Weights of a small GPT-style language model, trained from scratch on English Wikipedia.
Size: 2 heads of 128 (1 for keys and values), MLP 896 squared ReLU, vocabulary 2048.
Architecture: rotary positions, value embeddings.
Each number is 128 + 32 x the weight over its row's rms, rounded and kept within 0 to 255. Layers, rows and columns count from 0. Numbers have three digits each. The size before them is the row's rms in percent of the matrix's.

# layer 11 attention query, 256x256, rms 0.0659, rows 0-33,128-160, columns 0-63
150:118150116074169074195126155096111154066120108175105117102147142149079173183121095131124119119148104072146099172067106154116153085157119131180136127179105174128112135139130096192085119158083140
162:111129134088099054117143146105090134085099121144132061136105166116114167127137163106080083080108147101138139092102123137145123142114150139192115168122169190140093119132091094106146110108115179
139:083119168060152110123121138131103152115145134156132092102125133152138145156148098149155118134133067126117088160083119117161169145220131192136117078200143153143069154186092109154117109113075123
123:150162153195110177105141124189168090173136157087145146163159087115144110128131131130130196166113161115136178097142070119125125131143110114081107153139097149097175076138204120149127090156145101
094:142152146158179157104134114126178143153104149140155166127125052162112102153117151130108089138120130162156098121145179135155095100086087099129111097127122090119163133123184101129125168115120098
102:104118103157153151135095109184146087105174102164107163198094196145153190147156114122153102092154113146141155123143160141140104129130097096147152075049060181172160160126113128125114178121115117
084:187133138184191080118124152121137144156113097190077137118143130119121093135116080124090132080207120123170156127121155094108118127088105116106105140150091093120146114124193148162157128144143133
095:161109130099129105132052122175113115117177112156120127141112139121156185107112142135106063125147080161140129119144145159096138151139076151149168097079106169132138156138155090089107203079096123
114:089139144113075112159157148063103175121116139122150116100118086144099096142154122120166168129112172115100110112108090152132152130126182122119114137198184105134133083168106157181109078173149159
082:183140132132229138131141138103151150156071097138130111123142131145115106098098086138056083108176136110169091133061152145187144084113148092088104120162113126136110149083154128186162116188176071
094:168136146159172164127131111148179093162098113111119145153124111145111093132127072122103121118153129112195133114126140050121151091103084076109106122154104175121111125144178116154068129149173104
097:150104132141141115111079106190154091145150118127065136178139111139170133115104174147094115110132115149181132120138126105064102075096037172133133131072085130163150170102087128114173157112131114
088:070102119139092157123164129138138093077127144130149149126134089101073103117119089122187127152110156117150137135178116048133140174144164112121103144140166117120127091194136143094069129127102158
098:125142141148157113155155143135159112121111117117133145145119121118092082151130112138101118033124151130167132139079161123141147151101143064089118117152089144155136110131126138161098108147179127
098:189140096090155142132080103140158117180096140129099126138129150124204175123119140163069131107127116176140113151136136155121109076127102151126163125093097120126099173067098120139176146106164093
088:096144144088101092134124140102090108085155168135119109128146088141121131124131152139134156195128122088103132125204107100098103134146126152154108158118158069143157151156115096101129108122053107
094:125083146076155106114127129112106114159161100162092173132118076160125125142175173108159120114138144164164127170130117103079130082093103140141186080110088114146172117160091107109079100149103079
099:060099150111074115146141140092074182083133131160106118108137102109088117117076170156172139128118139090082131152177091130089104108120122211151067115128161034127143094125097113145156107137072165
088:168124107173166130115146142123143108137084102146169154106104147105133129130191120118106076052101094181153137124084162170138124166115144060098202113132114158144105102150110145123118165147203115
090:159121146113157135121085112148143128149129118142092121141103136136185157143130144130087121081143115135063126159099115162138114104115090154116153134131135157140174117094073143108163127100159107
090:187106135084217183122119098154140133172122096142134126150113125131209136173105089120090140113118112142143145168106182174171153069165124103079147119119093172138109128062113137134093097131155123
100:070138152122143062131146147093104164079138144147147150099131156141067134112143131155118146173135154079142128149201107100156121118118117181159089123118086133156069136129125116146145115155096126
114:157139168079102093118130148082153089129102135092177132145127146104121171136139093115122153173113124147118130051090142149095106085134101125150190185120127172107060129151078090084161196136163130
074:064109122102151109169139141126139181109101150123190097131160133130130089113135095115112144160110169036176132132116130107188143148193097146118117132151091139139065150171165155093127114130152172
107:113118094116101130180146085074127145138119184075096127151097068101129114140137156152195179141114123116130149114165165121114135134158093154117139143064182094117146134147142088074108091059124206
088:146155091111148149133157123121162110189108131120221194110156098088205121105139075121115172159054104123137135098135189159176120137111174092108166105095124135150136131117101135157113119156171152
098:089100112148073108084129125155104106116137173132143157158143080116147156073149138113144152162098152170170122079144154053139096178163090118121115137091124135112160192118138133081098146098139118
120:124131147133145065094154098097129086085098177128104088166170119143157123150111120108075098139108130110107121084157093097151147145091082144153157187132114080133103106128168121106119165141096140
089:144112106085093150153088171113124176118134106105160086113109132145150161152108119101118168184128083067110133127130107112089145148202100116138144099120142110114149133145128099125131082145157118
096:110124075107109096085136133114143109135175131106087069171147138148111205096105178152151168128077124149112078111169107104093069106191070114159100101091137158135110139143068149112113134106124144
095:107173133088212192151103137084139122177130160075161113153102117110186174099072141189191193160110131106121112166093130094223143065115130110128127142124154100135155130113116104121135125143173129
091:143101142151090104121139158109155141130117111103145148103181157134081139164126098167118149117152150120019085144157173102132152131150153159085104187142112104142107133077159087116100138143082085
096:201100125164055176117155121099149111131138185088113154146144145122162147122151123112188125137097125136052160074170160107170190165154133095142137175115200147134146141117137127026153075124122162
097:104102116098084194142157135170113124150118144076120084110077143113161094100165120142110145101163152120158094143100160149170164134175083132142155122149081145116078092111151135149037158118174110
160:124123120096091122164105146151124176093177157132103093123110086145104139134117162140139110104160076141140146153112136151150117108167110173165166098105100175140145134153160124159157145108109155
193:115154146137151119106137136090128085098090127106138131142112087104111092103172185131160118141093096166116107103153058138132073170115140082131077111142081110144143127103068095170132139177083126
163:091131129118061117120094150133097180128098142180156077111151123141140133163104157106072125138144130114173143136115157151160185120189199193157121134189154145116060132149137132131086096084160130
127:130183141137160143122122120139146105134144122092160142145084148126098106108178146141148156061097129150127165141183080101120084115101080109091109113090136133097075119089167171093103087189115176
080:178122203134168136098111125077154127117113129142105102091166131133106120145120127110170094191125094119127112142097148149120136080091130112126130154123178119144174098155132166123137172149192141
109:117114160156119112133155123111141121101132091062202115131183154131156125107178111114152092222118110139120111142139129173147117168094162110133059162218091167153174103142093136173133135165112084
083:165125192143143125104114125111147131113127150149114151172129147138150123115185101141188117112127110061116130116109143151134099121110095083142128161152106113151184107063146168101163069192121105
094:141113175121154093102107136131132141097120102101138100135174121120156174094108111130090111174194156121127125116110133154117160151156165110161114144150131151162141093171127158168145184166144102
103:121131081101113157178146146136137131131136109100161168146105109101118111126140146132118140095073160179080158131146092102100112175155083118125130121087183119113124124120152098081155103084099175
076:188087144107161135097107127128139179112138126160097102176092149174113121142106120090161148118102093059175137136096159140158158083142168072091157114115091139117072146059145113136115146146194105
094:127124182149129148067144087124114099110135132139095107195115135178132113113154100113164116153148129122161104109111148109181132109153138079118122178150074118153117136142119101131098100142179098
084:127158184153176137114132104113100105116119138057103145132137148137141177067170139115153120143191100111063118124148162117152147116094094147101117188165097119143123058125083160172141128185135095
085:079121138139089113147157122075105104130109106109121156103178130127121105122107113144131105116099112096055135131202129121084156141140093161119097152098194097144125123126156118084112090144105158
080:073138086132011143121175129113137174122144111165105149122083133106113131129088130131097124102068086101156143152136134153107118187162130117124118125064135119150154154109174153128136120106158154
085:172128146140188091104147111152113106170101092116118095164170177139133167149116083127131122116164159089117089110127183094143170114106125127129131164197105138125115113127086154096094152129153069
085:092161152135092114140101141119118111151116097110137142079173130087114083114122144156100121142125136133095134142175159123092119153097038138148116099044156085150177123140180149085110084094083147
112:134148163157108132110124090089113093129120081070147133167133093125145071089158119118177122111121133111094084106168139092103123106142067094110122137139121114130184129155117186126093066146091112
111:059126111085109134171128166131170141114131147134099164072128060102068107148141207169091152101153146124121139166160106140078106113122082159128112087095133123107160127096145162163133112147105168
086:163104118160082146099164110146193138133130105138112127179136129142143174132122107120159097087061126133120082077135146122117109150147216094131156100147126139115091148104057167167136180106177088
098:164139114154173131111146129158193077147114159099158109174111124150104110145171125156148153090115126133102066117121143115156101096114086103147167111144093140073139130080060127127146162119159107
102:146140148133108083087122111053102132152157128107153086157146179142154094119094085096125133203145126113133151124089131102161137146186119120109098202132122119170127177147137123093099098156127123
117:051133132121125087154096166092109178093140110171138150078124099123093118128112125129067114147171145113111148139173108147082156117154097134141114114042103128121123108111128173154128113157061106
101:203107133113108195105145081116143138137107139111181074173093102150151181139148113113142124182127159152140120078100099133137121090167132135149210126183118159120075105150087103172166128160186086
123:128150125112122095106096161064087124117147150149161133096132159144172110121114119116110148181145123094115148165141098125090179139159096154140069162115145137174148122145177115103130080123080166
088:113119132134085135189115135104110164148118129158104144106112145153117089148152108167106162088177155105139153156133153137144169088100128182154118139065137098105113114145185138080100138148141184
121:168127121150084109099151144077123114153135097115156113148177145102178127163068086089126112141110085166060119062137100126078151163133164175112091123134184105159106137122093128111137145087129128
109:078125136175109101098135094098138079142089204134122133149085098081103147060177121126151116164115153131108055104127123089180139195143120077139082112072090092142206164133160187104136135088107105
107:123190167143145152093152154085134113144143161184110095150139090143166073122126134111064131152135139093056125124159102051105149125154102129117119192102109081160059078102177100077218091103125146
116:140163166082112101138077134110083185075164082131161114100161146172142167176082160141136177173143101119112116145149113167148106131101138184145116111128138105155075073154081115198140095161131176
093:085109180154130147106183108122184090160120119072090129095150111084115122150106172164135110083089160145112144103158081140125129101101135111140134078080174146136135125138095152097154136139118137
099:144109128156149143163125066112149148128185158143167145141158125124103134160139108119121165162135140112030157134119118094090155101141119167154178146136223087124152135143139135084199155143142115
111:081123186121091123168116169141109163046145062141083121099125129135085141180118191143108106082097081057168100163161079147169141095079143122106065072164141104145104106056136106206137117176097142
092:138090103139100173102108136172116162137087155123101164136103065144077167092101155110148136170141165139169088089142145131158128156157194163141199127109116149101113121094161126129137129127114099
# layer 11 attention key, 128x256, rms 0.0632, rows 0-32, columns 0-63
108:155183087196119201155167075115155106157097150077191122125083114093124082112098080135151154136110156156125124127094147129102098057085063169050154103153154061099120081129141066091066147109140123
113:147095105116108208172096111172077161211162130105180139131106138138165134144067089130114194167135133167075120160104176144122161104179159132077151105152062061122106111158157117131148102104162095
113:189133124091085073147083133144067151136137117185141139118158161139151115185078111115139106174128092110136137129167129138131174218155150117169098151123150125174122104125159182153143153125093137
108:104078114093114080163126179110104171120112190189041099106088115169101122109152182132129083129160098116137142161171187138121141138195108129167100129095181160168131091132076122156159131097141184
102:144122147153085052117176107094153107071093100146138104115171138114108119114180143136162107115156090044175161071177090117097100179096088151122083159052167172145161096131118119118118129124076163
092:134156125070128177132060074153158156177157128110135126114166088138117097097065080148150143133131072138140105113104099118142136112139101106081166141137158117125126193119121145082167097081133165
086:136114082157130160151165110191222093118088105072192150159145112139094124129180077117136108138066119075170076099131153149181110126112100117083150075091069135100092146177120128121082176144144077
083:127130148116135159134090124113124129192158177179185144146120173138163111145055082150165147111121107160082096141163147201186124107107138147069167166144176035175120160159131135123157111113101142
079:094145099143145128095181121146134132098111126059125117130094143101111107111155113153101181155124177104128163158114142123155103108157104132129137152091088130150162114069151125083110101137171085
082:110182087164121097102158128144179057110111166144148141147123088117093182100214110157197072160027080108150136111166070116168081118135115129130105088119106153098123155202105141141105180130111149
094:177181102168094109131144102164182152136142125150105125162133143142102181096138094110123074143080126128175071115113147152149117151107135105138146120139126174136085156115084154148158153108130178
060:110164127104151101135136126129165160147107157187104094163113127138193155137125136115108111110054128170099149104058135113122170101088145136182181106121159159142142145125088079099150105148081137
089:155196062105149157091138148137179127104140098045154127111122100117104135126187149140085209140118180135136123128102171128106129088124084163128126145136060150086142137106167129091110147132122096
086:173172077151154138113088115162167113159110139099150159096142107122103133100151075098079141194079113147116134123121165138144104127114087113109118128116114140101115119164089124084122139112116167
082:079097182120126090126084126083090146123107189222092127124134081099146093123104181117154095119159140112096114137160083113157193126133167169107118079109153119157172121124130128184120149134071146
080:093095186130115168144125153123035160080130116110154116098115115113157106151096133122124150102185171158105168152140114083107159103161118098113111131151117097121170116112180129137105108115137088
081:010093142121077129146142147100131116084105133124143146058088054089142054108161161121134122079142182091084128165149134126157125111157105172115111087074102119154161096102127159159146112185093096
081:095126189128111132154061157068077150103134122078195149030120129133149124184108114130141164152170148137119172158152078127153157133151098115082112144093125088102161128121204159138109138118127077
084:130127107112171143127135099128169117207101165109094122205113150158124125145120148121126151152080131106102126087154153144164125110110166115078106122141188133122112170115106089109116111110147167
085:088089100103128080142160126086124124126083144123099137087112081119143151149110179185097101128159139082105138130141093165151124127136133177122063128096152091163159103137104131141091074134105117
084:103146118170098104118168114119112117177086148141091149167159088054173068101137168128160120051095156120080173166144181127112187109140098114111072125169141122145225137114142122098117111123068155
093:112123140100129185155115129129117123091116094047185141044150117140183090180118094174105194115163152123115136156112140120126102124103101131090120141112148106098198131107190132126088081177140099
082:104131174154185089109214152102193112128075160130072117162058094074142099094209107077100083124068157115102130144082112079048087116084140107130076139124142125124096131128164103110090140126062166
103:143129095132176123150121209139081179153129087167105168076137131117121096077125153118144094162117143154123205139182177143131187107192112148150122064109171190155107093174106154115155161098112128
101:102090125115157128129186102171155164087097127109100124132084159119141108061170130122113119076146160168166105128096143144118110152083150167172119114158091125134122121113102060127195129096135041
108:180129087141159196082118088147153090185100193145119123253125085134131133134179094108172134182051102102101154096144146100141166121182119116118162151174171147123117161103150110106118079107188175
088:113116116172143142049099068162149065120113140114099136198068173084111115143221096118154150105069106131100122147144112144072064099063093115107118166095132132149134110131088089097099170136124190
099:089134157132101069104081171122121109108089223174081139102093088068103106126116188068115105118114098108119135137144086157164136125178097107122129133059162104168160112142115175111138146094137144
088:091124140135096133195127125175129202164138077186191123005199131177110115140028097144115195117220099108113090158132123140120150101114165166085126089138080197118141165099084153191074108136149042
108:135119142096119126146165148154143122116129142127176117095132133150041137151140108119156198177143138106114105120110165162134140113150157118129140113125108161096071133127100181159142103126152123
096:148155034090119173125128113130137104126110082141071165086120093139084174167145105138115151133144148099177184114144165148185169080129116106085208129091091170102139116151130085110114141125142083
086:157099137125113127131125145142131159152143091178168097090196076132148069140077137135147169179177140133090082103147135120089105112120084164130124129212096146097174182120130120192109186098152116
129:167087103113110071113078138107090162178154174155083111119113160097141124152120084111140074120128082096012178139139130161138209173178091108141101133125190119134139132092126190092158138081146151